config.yaml
hidden_act: "gelu"
init_std_up: 0.0333
max_grad_norm: 0.5
warmup_steps: 200
doc_mask: false
Each number is 128 + 24 x the weight over its row's rms, rounded and kept within 0 to 255. Layers, rows and columns count from 0. The size above them is the row's rms in percent of the matrix's.

# layer 3 attention output (transposed), 768x768, rms 0.0289, rows 298-319, columns 256-383
size [112 111 110 111 112 114 110 111 112 108 114 114 109 113 106 110 110 106 109 109 113 110]
[[116 156 134 128 131 127 155 135 124 166 120 116 159 144  70 145 136 143 136 101 144 132 140 161 125 114 174 125 112 129 156 121 139  82 123 152 124 122 114 144 144 159 121 133 151 123 127 130 113 118  99  86 144 156 142 155 129 142 118 146 138 143 131 112 124 144 188 163 157 123 133 151 111 172 163  85 131 137 136 151 115 115 114 123 134 118 119 165 114  94 111 143 105 128 108 128 111 121 134  86 159 167 120 127 107 140  89  84  64 114 169 143 160 108 120 168 147  83 128 167 157 175 102 151 148 146 122 122]
 [141 104 144 106 117 123 116 172  99 150 128 148  92 180 140 119 144 113 139 164 153  91 101 151 102 101  98  90 141 136 132 162 132 122 148 139 165 109 130 135 125 106  82 162  48 125 117 142 117 140 136 116 122 131 109 126 166 132 120 133  96 138 100 162 128 104 134 152 132 122 140 132 139 168 129 141 173 162  85 116 101 113 131 139 123 136  92 118 136 121 141  99 163 102 178 129 137 184 165 102  94  99 173  98 148 120 105 124 147 142 142  73 166 135 121  91 165 160 142 174 166 109 118 136 114 111  92 101]
 [120 116 126 152 112 154 142 121  78 124 123 166 136 127 136 112 133 126 134 146 149 117 171 110 179  99 166 134 103  90 120 108  66 149 103 154 134  97 134 142 121 138 164 174 147 141 153 140 151 131 120  88 126 106 122 104 132 127 148  89 138 142 107 138 129 138 164 126 116  83 144 191 124 119  96 105 126 140 105  94 152 129  99 120 152 179 112 160 109 141 132 107 122 149 122 144 136 132 147 137 117 108 162 120 120 144 138 144 124 103 122 181 159 135 112 132  97 143 139 163 149 145 143 113 119 149 113  94]
 [147 125 121  94 160 126 117 146 142 124 154  89  79 163 126 169 114 109 151 144 125 134  50 161 110 154 138 150 135 133 146 120 163 100 126 137 115 145 104  99  99 126 136 109 100 110 106 135  90 151 150 135 111 140 120 142 116 161 105 106 119 122 125  77 115 105 132  84 120 137 130 120 124 131 108 145 167 154 156 133 118 150  88 134 144 123 128 128 117 128 137  94 129 121 152 125 119 130 112  96  93 186 116 140 114 115 130 126  95 115 125 151 124 100 128 134  98 127 136 111 132 157 162  91 131 110 120 125]
 [ 81 128 100 158 146 139 112 141  91 123 108 215 139 144 133  98 115  94 123 108 137 139  85 100 135 136 132 137 146 125 130 108 116 129 105 110  95 130 145 131 175 144 139 128 137 134 120 133 146 142 121 128  98 138 164 128 106 155 112  80 134 127 134 128 169 118 145 131  96 150 147 104 207 146 103 128 115 138 156 136 132 174 118 143 122 133 146 110 139 158 124  88 113 117 135 116 125 102 146 126 124 112 138 165 105 129 121 106 128 162 141 129 159 106 115 118 119 126 121 171 118 126  58 136 118 131  87 120]
 [135 100 133 150 111  99 117  89 152  92 100 124 140 121 117 116 135 148  90 130 139 125 139  83 151 171 133 142 123 185 139 115 138 108 152 134 156  83 112 109 128  82  92  96 152  73 121 124  98 142 156 182 130 137 132 145 124 149 110 129 136 147  92 139 123 146 173 100 111  88 188 139 176 107 147 119 144 115 133  83 144 134 144 172 169 162 120 141 107 144 135 179 113 154 160 109 167 100 124 127 105  79 136 125 119 149 125  94 108 161 128  99 174 147 136 152  95 106 150  71 131 123 163 143 110 116 143 135]
 [ 87 106 117 133 142 108 147 133 103 144 121 138 111 123 126  88 108 156 155 123 125 167 168 124 121 149 128 114 132 146 139 140 108 109 117 112 118  97 116 134 142  96 180 146 151 144 177 107 123 109 178 120  80  74 119 162 138 123 146 131 135 139 140 107  55 103 151 135 118 114 165 157 119 150 139 103 100 133 114 142 161 109 111 119  72 102 139 148  98  95 141  92 146 136 141 160 128 130  80 120 160 160 124  99 122 130 132 121 151 147 157 171 128 106 128 110 135 128 169 124 166 126 137 104  98  83 122 128]
 [115  96 151 112 158 172 154 109 115 152 106  94 110 112 132 124 164 155  88 125 131 121  86 129 147 101 143 159 141 137 102 139 125 139 127 125  87 123 133 154 147  84 139 129 113 120 134 121 122 122 130 136 107 136 168 137 134 156 119 105 130 120  98 152 121 162 103 135 114 143 132 111 125 140 135 122 110 173 189 152 145 149 122 103 156 143 137 120 124  90 139  92 125 113 140 129 122 142 108 127 111 140 107 191 148 122 151 108 170 123  94 132 139 143 167 120 107 136 138 138 107 109 140 101 147 153 131 146]
 [136  99 100 136 117 111 164 132 103  80 113 101 131 130  97 148 181 132 137 119 126 149 106 131 155 136 104  96 116  96 142  92 132 128 142 106 172 157  85 165 129 148 126  99 132 148 134  70 136 157 128 103 123 142  73 131 110  97 155 124 130 139 117 124  62 124 126 131 122 183 125 120 148 172 179 117 123 125 154 138 181 118  71 136 169 137 120 180  81 129 138 137 130 146 124 143 145 126 116 149 164 131 122 106 123  96  93 145 123 114 151 145 129 123 140 113 146 138 105 120 142  94 122 105 140 127 121 163]
 [104 135 169 114 117 129 156 135 105 118 137 115 111 128 136 158 137 130  90 119 127 132 143  71 132  94 141 112 105 113 117  85 148 109 100 144 129 113 153 111 117 156 140 111 149 128 106 185 149  88 131 140 130 127 108 133 150 143 128 106 135 113 137 131 113 153 116 110  96 150 113 121 138 148 110 158 122  79 133 139 111 144 152 141 141 102 126 147 115 101 133 124 159 126 115 105 147 118 117 151 107 132 146 164 123 140 182  89 187 162 146  70 136 167 174 144 129  91  92 140  89 148 144 143 138 162 104 108]
 [182 179 142 158 149 128 142 126 143  88 149 106 141 165 117 101 127 109 150 121 180 115 143 177 144 112 130 139 108 118 125 123  87 131 154 150 143 158 119  95 137 131 161 156 109 140 138 135  97 140 120 101 119 125 135 134 130 106 149 112 100 142 155 101 119 129 133 186 131  90  90 168 135 124 136 144 158 139 101 155 122  96  91 151 112 137 180 100 119 118 146 117 152 121 141 157 123  89 135 143 131 117  99 170 167 120  95 128 135 122 118 166 113 133 124 136 139 174 118 126 149  78 134 130 130 146 163 182]
 [151 125 176  92 114 125 146 149 166 113 164 108 102 114 115 143 127 149 132 159 169 136 154 161 138 104 106 139 103 113  87 141  97 133 161 155 143 132 147 112  97 149 160 143  82 150  87 135 113 141 143  94 106 121 141 115  86 144 155 124 140  96 158  89 161 160 135 138  83 156 143  95 122 158  97  99  96 137 125 101 158 132 149 128 154 131  81 158 149 159 119 139 103 165 157  78 104  71 126 160  97 151 149 114 114  77 144 148 142 106 140 131 150 122 130 130  87 123 137 116  98 155 115 136 123 122 107  84]
 [130 135 145 164 111 117 130 105 103 122 100 135 174 115 113 116 119 108 117 144 103 130 115 139 142 109 102 147 108 136  94 140 111 132 130 154 134 143 143 141  89 146 166 111 116 153  82 135 109 107 105 104 109 162 148 116 114 107 107 156 103 114 108 161 129 151 133 132 150 146 118 110  96 104  91  63 153 124 174 103 139 117 133 157 105 127 123 161 126 162 142  89 118 157 151 104 129 125 115 143 116 142 151 115 125 126 115 127 117 105 121 108 102 138 149 148 130 130 140 162 107 134 138 126 146 126 168 114]
 [126 179 108 134 126  92 114 167  71 115  95  92 152  86 122 133 129  88 125  71 108 144 117 156 110 136 104 125 137 148 150 124 128 150  77  88 126  77 158 117 138 169 126 132 118 108 139 129 107 136 157 109 126 115 143 102 118 127  74 120 128 123  95 121 106 180 158 158 116 148 163  99 166 110 133 129 113 110 145  94 127 148 117 158 154 104 155 165 143 101 114 159 126 134  84 117 139 100 117 170 110 124 159 117 126 165 101  66 118 106 143 140 110 152  84 132  79 152 111  96 127 137 117 155 157 177 138 143]
 [113 141 116 159 111 125 136 119 158 137  98 107  93 124 122 145 139 140 122 144 162 129 138 120 126 171  77 153 124 169 121 163 122 130 121 165 101  77 130 113 153 110 134 130 110 138  90 118 145 101 105 107 128 122 128 128 146 120 160 141 147 112 111 128 138 153 175 173 118 122 139 147 130  80 149 144 146  72 112  91  97 162 109 132 103 129 167 117 120 148 118 112 131 117 175  95 122 141 144 110 152 122 142 110 150 128 127 148 126 131 109 144 111 114 109 123 141 160  76 127 114 151 138 123 141 130 144 105]
 [128 147 115 174 114 155 139 160  97 155  91 127 115 101 110 170  93 101 140  78  97 123 100 100 109 101 132 135 143 120 139 132  98 121 144  86 120 127 158 139 120  88 110 110 162 126  82 141 123 128 148 149 140 163 149 123 104 141 201 105 151 126 146 120 129 119  99 125 123 123 161 132 124 128 125 127  98 149 170 134 123 106 100 102 121 208 104 161 147 118 176  74 151 174 143 155 180 133 128  99 112 114 109 116 182 171 123 138 135 118 159 141 117 147 140 151 164 123 151  96 121 147  77 135 144 116 122 145]
 [119 132 171 135 161 116 134 136 117 179 142  82 151 113 159 141 110 133 154 134  89 131 144 135 150 112  89 118 101 135 137 123 117 148 151 127 126 155 109 117 108 159 108 161 112  89 162 114 109 131 127 165 124 158  92 148 129 129 121 133 108 111 148 142 144 104  71 118 113 159 103 149 126  72 136 155 116 120 116 149 126 110 154 121  99 124 128  80 113  98 111 110  80 114 166 196 123 105 104 142 136 123  86 129 104 105 128  95 145 161 125 154 145 138  77 137  96 144 115 128 136 146  96 133 141  52 127 126]
 [143 151 135 191 148  96 111 135 137 144 163  93 139 156 113  88 135 122 147 153 107 106 101 128 132 125 118 111 152 148 139 135 110 107 117 100 123 116 144 136 136 163 175 150 132  66 120 173 121 133 161 119 184  88 122 108  97 134 136 156 101 145 154 160  91 156 124 159 135 130 160 131 173 131 121 155 137 112 108  99  93 134 145  98 138  92 141  93  79 125 146 131 154  85 121 133 104 104  95 152 164 136 102 141 176 133  92 115 140 115 117 134 138 165 141 125 103 139 124 161 126 104 150 138 132 136 157  89]
 [108 123 145 156 125 118  71 138 145 110 142 112 125 136 154 125 104  99  95 118  66 136  88 108 171 134 103 141 162 111 131 152 107 122 143 123 118 143 124  96 127 103 148 121 121 113 156 167 121 129  86 114 113  54 156 161 167 131 150 133 169 123 161 130 141 123 132 165 129  81 144 126 148 109 113 128 102 161 141 184 119 135 172 131 152 160 143  71 143 145 144 116 126  94 134 128 115 136 167 129 121 104 121 101  56 132  94 122 140 125 145 127 105 143 138 139 116  97 153 101 138 134 110 164 125 131 156 114]
 [111 132 113 107 108 125  84 147 151 130  99 110 149 137 115 140 116 156 121  83  97 120 160 129 138 148 108 146 109 102 109  85 143 166 114 127 141 140 170 125 123  57 107 116 116 118 137 153  94 128  88 181 132  99 125 119 139 127 150 126 135 135  94 132 124 163 108 128 123 122 186 117 101 133 125 136  95 110  97 136 157 111 136 166 117  61 127 130 109 138 164 120 156 101 155 143 108  88 143 140 154 132 133 162  96 116 120  97 142 148 104 141 142  78 120 113 115 121 140 107 144 181 123  79 118 169 120 130]
 [135  54 131 117 130 103 111 102 107 108 139 124 121 111 127 111 145 104 126 120 124  98 144 143 144 103 153 103 159 115 129 138 141 167 138 152 119 146 116 140 126 146 123  84 159 102 159 169 138  88 173 120 134 137  92 141 153 133 123  78 164  85 130 144 111 121 164 138 139  98 141  90 131 110 163  95  96 107  93 135 145 136 176 157 110 164 127 141  80 131 120 102 113 149 162 118 147 134 129 143 118  61  96 173 112 126 132 173 176 124 121 137 109  84 121 165 116 118  90 135  88 112 114 106 138 138  77 121]
 [ 71 158 136 120 127 140 117 113 142 105 116 102 103 149 105 132 122 128 133 135 125 123  84  93 152 125 149 115  98 146 106 129 173 113 108 131 138 159 120 131 143 129 144 105  96 126 142  95 136 143 126 111 109 125 130 129 144 169 160 102 125 136 137 130 105 121 136 166 125 151 150 134 127 142  86 130 154 140 138 132 151  99 115 127 157 131 136  64 121 132 172 126 138 156 131 124 143  98 129 146 126 150 159 135 143 135 124  98 104 126 118 127  98 117 122 145 132  90 142 135 163 170 109 169 110  91  90 135]]
# layer 3 attention value, 768x768, rms 0.0232, rows 299-319, columns 256-383
size [113 111 113 114 114 113 112 112 109 112 115 111 111 109 116 110 109 110 110 113 112]
[[109  92 106 138 135  84  99  99 131  98 121 121 163  78  82 138 137 149 118 119  90 128 147 152 140 151 124 151 121 146 142 157 134 138 162 122 102 157 157 142 122  90 138 138 160 110 162 101 102  97 155 174 110  80 124 160 138 110 101 127 151 105 146 118  63 154  88 123 142  85 134 171 133 109 130 129 153  86 126 135  80 142 122 125  78 166 149 149 134 140 130 120 121 141 141 133 161  98 143 134 158 170  70 165 138 114 127 136 142 101 122 156 139 104 105 138 139 113 175 114 148 186 127 130 142 118 180  87]
 [133 175 175  95 166 106 111  93 155 115 127  90  83 184 106 126 142 100 137 114 119 151 163 163  96  95 126 159 124 145 123 112 109  99 146  89  95 128 149 115 147 119 107 115  96 150  75  91 131 130 121 135 149 146 122 106 141 157  92 128 104 145 145 148 160 144  90 114 124  85 125 124 100 167 144 116 130 129 122 147 172  99 131  82 159 142 127 114 105 119 112 122  84 141 172  94 126 106 108 123 107 107 123 155 132 109 140 132 170 109 104  93  92 100  91 154 129 127 153 105 112 151 124 139 129 150 133 119]
 [129  85 118 179  65 163  93 118 121 143  96 124 150 130 140  97 104 102 118  82 150 123 107  79 127 140 127  88 147 118 159 118 103 146 114 164 153 156 136 125 136  96 137 152 160 110 147 112 134  98 169 115 150 162 117  96 169  99 161 127 161 163 125 118 160 135 143 124 116  86 144 118 133 158 118 156 108 126 109 126 114 108 117 124 161 179 147 114 140 122 165 139 136 122 123 129 114 145 163 115 127 126 121  92 130 117 140 169 135 103 150 175 116 140  94 140 106 165 122  90 141 121  96 180 131 200 131 121]
 [110 110 130 107 120  98 143 138 145 173 119 101 140 130 175 119 118 202 151 146 138 136 124 119 112 138 121 119  92 112  48 122 116 136 177 129 143 140 133 107 151 125 113 142 100 175 164 104  99 111 149  86 142 136  88 137 172  76 139 141 113 137 138 126 133  98  93 155 119  88 116 138 108 124 128 151  73 110 114 109 120  74 108 132 193 120 117 147 124 134  92 117 135 163 123 159  82 114 101 105 140 154 142 105 104 125 114 152 109 122 124 102 131 144  87 119 125 140 148 100 124 176 175 136 136 119 119 114]
 [104 130 142  99 138 156 145 166 135  89 172 154 125 104 130 148 127  71 148 105 125 115 127 128 152 123 158 123 108 109 120  87 158 126 148  86 137 168 145 138 145 123 147 215 155  91 156 138 103 135 129  94 143 130 154 138 141 147  68 147  81 153 160 168 124 131 195 112  92 139 157 139 113  85 135 169  88 145 159 118 135 163 144  72 128 124 169 148 135  88  93 154 109 124 117  91  93 153 119 135 146 135 144 137 101  94 108 120 137  92 145 138 135 114 110 114 130 157  98 123 144 141 137 143 139  55 106 131]
 [135 149 142  80 124 108 182 108  91 153 158 139 148 155 129 125 147 124 114 158 156  87 105 105 155 139 132 124 102 167 143 110 138 142 176 141 161 143 143 121  89 148 117 125 130 103 139 134 140 148 144 110 158 123 163 106 108 144 109 140 132 155 137 125 145 186 135 155 121 138 121 128 104 136 116 167 106 135 157 121 108  98 139 115 114 116 121 111  83 156 127 128  98 103 122 115 124 107  96 123 148  80 163 139 132 145 128 102  86 108 121 133 118 123 102  89 125 139 125 175 128 136 114 145 116 116 142  97]
 [141 119 148 128 147  93 111 130 153 170 116 101 138 125 126 144  73 131  93 132 109 111 174 148 130 153 136 108 124 138 134 135 148 123 109 140 137 132 112 115 117  89 130 137 146  71 109 101 139 164 137 134 115 158 156 159 149 117 125 141 134 179 147 128 142 153 113 111 110 119 105 143 133 136 155  96 146 122 137 108 110 152 168 138  95 145 134 121 150 130 133  80 126 142 128 106  68 122 109  97  77 125 120 108  79 136 105 128  89  91 135 130 138 101 108 177 112 103 160 124 135 154 113  96 129 143 136 112]
 [131  82 140 176 140 145 129 111 133 141 150 149 118 169 131 110 162  96 127  91 139 114 138 127 116 132 131 112 136 136 110 159 148 115  53 159 151 149 126 133 160 177  95 166 139 109 130 110 112 100 167  83 163 100 136 117  71 119 136 162 137 166 113 119 126 137  88  66 128 115 151 127 118 131 125 163 145 165 141 110 123  95 153 116 110 133  90 114 141 161 147 119 129 118 115 131 132 141 155 138 147 124 136 101 184 149 142 107 127 144  79 115 160 143 127 146 116 151 143 122 153 176 135 164 159 166 137 100]
 [153 135  84  96 118 119 138 141 151 104 129 167 147 102  97 106 114 132 146  91 136 155 166 147 116 130 142 126 126  90 140 163 122 162 113 109 115 179 116 165 147  84 125 125 102 146 184 127 115 162 161 156 106 115 166 143 173 136 117 149 129  88 186 106 132 126 162 115 118 135 129 152 111 107 135  73 159 171 142 117 129 130 139 127 119  94 177 167 137  96 153 156 140 133 117 112  96 124 118 136 125 153 113 106 122  76 162 141  99 130 171 128  95  65 148 145 122 173 106 115 126 106  68  84 178 126 108 111]
 [ 91 103 114 123 108 152  90 125 134  64 151 145 169 122 113 110 153 122  95 132 110 149 151 104  94 117 117 133 108 124 162 137  60 150 111 141 138 149 115 143 132 207 125 121 101 129 149 103 142 126 171 125 145 133  67 145 123 142 161 135 104 179 131 109 135 123 116 161  92 141 157 105 133 141 146 149 153 152 108 179 117 143 115 118 137 106 152 126 150 151 163 162 128  76 102 106 149 167 112  80 110  97 111 112 134 110 127 143 102 127 146  90 119 161 117 127 135 160 138 120  87 151 132 181 126 130 153 114]
 [135 121 153 152 146 135 122 121  79 157  96 162 119 143 172 109 107 119 155 101  95 110  89 143 105 119 161 102 114 103 114 133  86 142 129 107 100 174 126 106 171  87 127 132 153 114 145  91 132 110 140 131 141 148 151 124 152 105  91 127 169 147 120  97 158  94 116  87 177 108 122 148 158  98 136 142 135 113 132 148 102 159 149 133  86 145 157 149 156 127 130 139 131 146  95 149 123 194 130 110 112 146 156 134 133 158 124 136 158 159 106 115 114 133  90 156  81 127 148 110 119 123 117 144 148 107 173  98]
 [144 136 133 187 137  99 144 130 118 105 146 140 166 120 154 120 108 185 147  97 137 170 128 134 125 151 157 150 166 126 123 130 132 112 105 122 122 139 133 102 189 161 118 151 145 142 146 145  97 154 119 155 146  78 129 177 140 177 162 143 184 125 136 122 138 118 131 137 140 111 101 143 134  98 101 118 137 112  96 137  93 108 129 139 138 126 123 101 132 129 129 161 111  85 162 132 135 127 121 178 126 114 111 128 160 109 130 133 121 124 103 106 135 170 161 156 122 139 128 141 144 130 108 131  79 133 133 112]
 [159 158 113 127 119 112 148  80  96 115 159 146 114 136 159 111 116 128 119 147 122 100 127 148 151 145 156 127 109 123 113 175 112 158 128 159 131 130 110 113 161 123 125 181 141  67 121 117 117 132 123 134 162 121  95 117 132 151 117 146 144 128 130  91 140  99 108 117 125 136 113 164 126 135 163 112 165 137 102 154 109 141  89 133 143 158 185 108 128 129 100 170 149 136 147 161 102  97 101 110 122 127 139 108 107  88 180 169 175 105 117 136 153 106 108 145  73 140 150 140 154 115 143  87  95 127 149 106]
 [164  82 143 105  78 193 105 109 122 147 122 101 163 144 131 163 145 134 111 166 102 131 112 105  80 146 176 128  77 125 147 115 108 125 128 108 101 113 126 130 175  92 117  79 156 108 123 153 107 137 117 156 141 109 119 123 122 101 129  59  89  92 133 142 112 142 138 117 141 142 116 127  95 126 113 121  82 172 132 112 177 132 123 115 128 147 106 118  94  93  97 144 130 123  87  99 153 111 110 135 117 128 133 112 136 150 128 128 135 108 110 118 124 159 131 163 142 126 113 128 143 110 129 102  98 115 109 146]
 [108 126 115  99 107  83 127 112 121  94 127 135 118 158 106 103 130 137 124 101 132 131 114 146 135 127 125 114 109 103  70 105 146 127 149 140 157 150 134 147 111 164 141 134 103 130 128 130 115 140 143 143  83 136 107 119 148 117 124 170 108 114 142 131 163 152 113  95 109 137 101 128 110  83 146  86  95 126 112 124 134 148 133 128 114 134 117 150  69 123 130 127 141 132 171  73 133 114 125 145 109 131 162 140 145 123 158 145 116 143  93 145 112  86  96  84 118 147 125 134 106 151 120 137 141 146 143 125]
 [132 102 136  67 108 139 113 136 114 117  87 142  84 165 107 146 131 114 129 147 133 142  86 134 111 140  98 139 127 180 132  94  97 121 130 147 136 138 118 116 139 106 163 108 127 132 139 142 168 106 126 145 121  90 117 113 153 109 137 139 121 123 111 151 107 123 130 154 131 107 103  73 150 116 117 123 116  84 119  87 174 185 102 149 162 130 128 141 140 174 127 107 132  73 125 114 127 143 166  93 137 118 129 127 122 118 117 115  88 108 143 148 134 155 154 133 125 135 107 138 196 119 158 106 157 132 147  84]
 [ 90 121  78  85  60 135 145 106 111 104 119 142 117 106 155 146 156 111 127 111 118 134 141 140 121 125  79 121 121 147 151 151 154 160 124 118 146 123 155  90  77 182 135 127 115 144 158  55 125 143 149 123 112  95 146 108 162 125 135 120 165 129 158 133 118 125 122 118 156  87  83 103 114 149 153 133 117 142  90 151 153 137 126 127 105 107 160 141 159 153 130 126 110 111 110 156 146 132 145 110 147 139 115 142 142 129 150 128 139 141 149  70 134  89 120  99 141  95 151 103 166 152 137 141  98 124 106 144]
 [186 141 113 146 139 157 166  99 127 152  62 137 121 101 143 146 154 144 133 139 145 124 101 135 101 147 119 151 115 146 110  98 115 142 115 116 107 129 135 160 154 157 135 132 117 133 119  82 146 126 122 111 139 146  98 112 111 145 125 172 105 126 154  77 141 127 152 118 140 118 147 147 106 107 163 147 148 129 125 111 149 145 130 103 101 157 135 123 142 109 116 140 151 100  89 177 118 132 120 166  95 135 121 114 142 148 156 151 144 159  93 144 142 153 120 170  89 134 142 134 128 139 169 142 156 102  85 116]
 [130  88 110 151 103 153 127 103 119 120 122 116 117 129 116  82 141 128  91 117 150 111 134 109 139  99 151  87 152  85 120 147 170 101 130  91 113 163 124 119 148 152 126 138 131 117 147 143 116 120 147 100 108 162 125  87 103 124 132 103 135 120 140 125 133 142 127 105 107 118 138 135 122 126 153 120 146 100 141 130 101 153 120 156 175 142 120 140 113 161 151 116 147 168 108 148 119 133  99  74 123 132 147 120 120 109 126 146 108 165 130  96 166 165 108 136 121 148  78 142 164 100 137 125 163 152 151 128]
 [117 100 171 137  67 159 134 102 141 136 175  95 124 169 139 185 134 146 145 118 176 141 121 135 144 103 137 133 130 121 131 117 147 106 109 137 120 123 142 122 148 115 129 124 122 140 129 106 119 161 125 162 154 113 119 135 107 157 176  99 152 168 149 138 116 119 128 150 108 146 144 157 142 138 153 139 146 141 120 106 148 108 125 171 144  85 163 118 124 146 153 143 108 142  74 143  94 157 137  94 144 164 111 134 111 159  97 117 116 147 140 135 127 147 139 161 127 128 152 119 134 118 141 171 147 102 187 167]
 [139 110 151 128 153 133 149 122 124 163 138 127  87 116 128 115 165 166 155 118 112 113 166 142 122 169 123 154 112 122 125 124 144  92 133  98 111 110 173 122 156 104 141 107 138 131 124 192 127 121 128 115 123 143 124 152  73 103  85 129 150 132 110 142 104 105 164  60 134 144 120  94 106 140 139 138 102 120 165 149 103 135 142 129 149 146 122 142 156 163 121 146 159 176  91 140 122 123 163 122 135 136  99 138 149 119  87 140 120 168 143 155  89 100 148 100 133 151 119 103 124 102 142 138 101 118  70 121]]
# layer 3 attention query, 768x768, rms 0.0232, rows 320-325, columns 256-383
size [ 85  78  77  90  86  82]
[[148 163 142 106 146  94 151  98 126 123 164 123 112 124 129 120 101 134 173  93 112  91 110  74 113 112 137  98 139 149 144 161  95 141 131  90 107 108 117 126 102 113  94 110 159 133 105 137  99 125 102 135 128 115 123 154  82 126 138 131 125 158 126  73 102 118 170 112  78 119 120 150 148 112 129 130 158  79 125 135 131 142  99 129 121 155 127 140 162 136 111  95 115 145 129 137  75 157 171 132 129 115 142 125 131 114 124 181 162 144 153 136 120  97 110 119 132 112 140 122 130  78 148 141  84 152 157 126]
 [122 183 131 124 146 100  96 134 163 124 148 160 125 118 158 118  99 150 129 121  88 135 102 102 119 146 169 105 148 109 159 164 129 138 149 133 140 138 119 107 141 122 111 136 149 146  94 110 111 143 150 144 102 161  87  93 151 109  87 155 147 102 117  97 105 102 148 152 128 111  76 100 163 132 124 161  84 105 132 161 146 120 132  69 126 151 129  90 158 152  92  92 149 130 169 116  97 141 141 163  97 131 168 103 122 159  58 161 149 126 112 127 102 144  93  95 132 135 153 114 127 123 100 101 109 105  94 150]
 [158 114 133 151 117 125 150 154 135 125 112 157  96 131 169 128 153  77 133 113 106 130 150 113 102  92  94 127  70 172 127 109 155 108 133 115 106 141 156 113 116 130 139 164 115 144 119 132 113 142 115 128 110 157 131 164 142  67 109 141  97 108 124 127 122 139 155 162 182 120 120 151 107 125 125 112 126 120 172 129 149 145 127 148 166 150 109 106  95 127 143 125 132 116 137 167 110 128 133 158 143 105 103 116 136 132 114  63 110 120 119 152 143 122 120 147 144 126  99 105 124 123 109 134 149 122 112 141]
 [ 96 158 149  82 119 111 151 146 108 119 133 132 143 131 135  94 102 130 154 121 110 119  94 122 136 154 178 141 122  67  98 132 137 130 137 171  94 128  90 136 178 148 135 128 101 131 167  57 146 165 194 151  90 111 124 118 151 129 119 106 129  98 149 119 128 151 156 132 122 141 167  87 121 119 132 115 149 145 139  91 179 117 172 104 139 112 123 113 126 129 106 116 124 126 119 140 124 164 147 130 154 145  92 165 123 158 150 147 115 104 129 152  97 163 137 114  65 101 153  98 128 144 177 137 140 102 111 126]
 [103 122 128 102 150 132 130 165 115  94 115 101 124 159  73 164  70 131 129 125 108 127 145 123 159 128  83 163 141  79 109 147 152 149 140 133 112 116 113 124 122 144 140 134 114 150 125  69 120 117 147 173  88 135 138 132 140 160  84 108 145 129 136 139 115 172 124 141 107 110  92 157 120 118  87 125 150 116 165 115 150 155 148 118 169 108  95 128 112 123 168 153 118 107 137 121 150 106 125  86 150 123 105  95 143 182 132 174 148 126 148 124 126 134 131 126 149 127  94 131 122 110 122 152  92 130  89 101]
 [137 127 152 122 184 123 124 151  98 104 115 132 135 115 122 154 116 129 146  95 132 150 108 149 141 137 125 118 139 156 123 123 101 150 112 131  64 111 151 179  97 109 198 116 114 147 142 118 106 172  93 153  95 138 146 114 131 136 113 101  81 132 144 172 136 125 150 145 146 138 171 110 132  75  74 124 120 136 115 109 111 131 188 121 135  86 120 128 118 160 162 138 127  94 164 148  96 141 129 110 130 132 105 117 109 136 143 124 114 141 111 127 132 160 163 147 151 133  90  79 151 116  80 179  85 132 123 115]]
# layer 3 attention key, 768x768, rms 0.0232, rows 320-324, columns 256-383
size [ 78  74  75  92  89]
[[161 147 152 113 160 147 160 156 107 186 130 127 112 125 144 105 111 129  40 123 157 145 145 133 101 121  80 108 117 101 156 103 170  97  77  90 123 121 142 128 153 103  96 119  99 150 100 148 139 149 191  99 125 144 107 136 126 130 115  92 117 110  98 136 125 122  99  82  87 117 109 167 100 149 126 120 135 134 129 121 109 145 134 148  93 120 170 118 137 121 170 113 148 148 116 115 127 116 112 136 121 153 107 146 134 163 116 117 133 100 126 122 112 101 165 132 115 174 105  87 136 157 124 136 131 113 141  94]
 [159 120 138 104  90 141 118 119 144 110 134  96  64 120  94 125 154 136 111 130 122 156 132 162 137 130 147 158 120 148  97 118 126 125  98 111 143  95  93 136 140 117 148 113 114 147 110 114 120 147 154 107 165 168 125 152 154 134 130 127 108 119 152 125 116 157 103 144 133 126 125 159  72 123 147 157 141 155 133 138 123 116 122 161 101 138 132 166 141 138 132 143 110 114 128 145 127 111  96 123 178 154  92 125 115 145 161 105 123 140  93 132 184 106 107 121 102 195 129 104 179 135 159 156 103 143 104 137]
 [ 64 137 123 117 119 139 109 126 131 121 128  97 143 109 127  89 103  99 166 130  98 111 158 127 162 132 126 124 125 120 125 135 123 144 147 155  86 158  84 146 126 126 140 131 140 102 170 141 169 131 116 115 151  80 146  98 166 133 100 135 110 149 107 161 106 131 123 150 119 143 110 107 215 138 103  78 154 125 128 147 122  99  98 103 160 131 118 129 127  95 118 106 131 107 131 100 111 110 112 148 146 136 152  92 122 114 149 168 138 133 113 114 135 115  98 109 173  80 139 128 123 131 158 162 148 138 139 138]
 [182 114 160 139 159 158  96 141  87  93 120 141 103 116 136 107 123 147  95 151 116 160 144 151 128 106 145 122 135 146 126  73 111 157  87  92 139 113  98 129  96 160 123 118 109 108 109 127 152 131 144 136 144 152 180 135 142 114 134 175 108 116 138 137 107 126  95 142 114  77 112 163 136  83 152 145 132 153 148 132 103 117  76 144 128 144 130 175 134 165 144 143 123 132 165 119 147  64 164 152 152 122 149 129 126 105  82  89 125 155 154  95 141 111 101 113 156 159 103 126 152 111 152 138 102 133 114 162]
 [131 112 108 105 108 128 128  78 153 115 136 156 107 112 162 113 135 132 159 129  78 123 137 163 148 117 133 146 155 140 125 120 151 127 180 153 128 160 112 145  98 160 122 103 160 111 121 161 160 130  80  75 128 122 166  61 148 156 149 114 110 131 118 159 141 142 123 160 147 130 153 136 150 114 123 129  60 141 138 147 128 117 192 111 116 171 131  93 135 138  97 119 161 122 137 120 131 120 112 140 121 156 116 136 140 126 163 127 137 119 128 130 142 161 111 147 118 102 143 140  92  97 130 130 141 126 173 134]]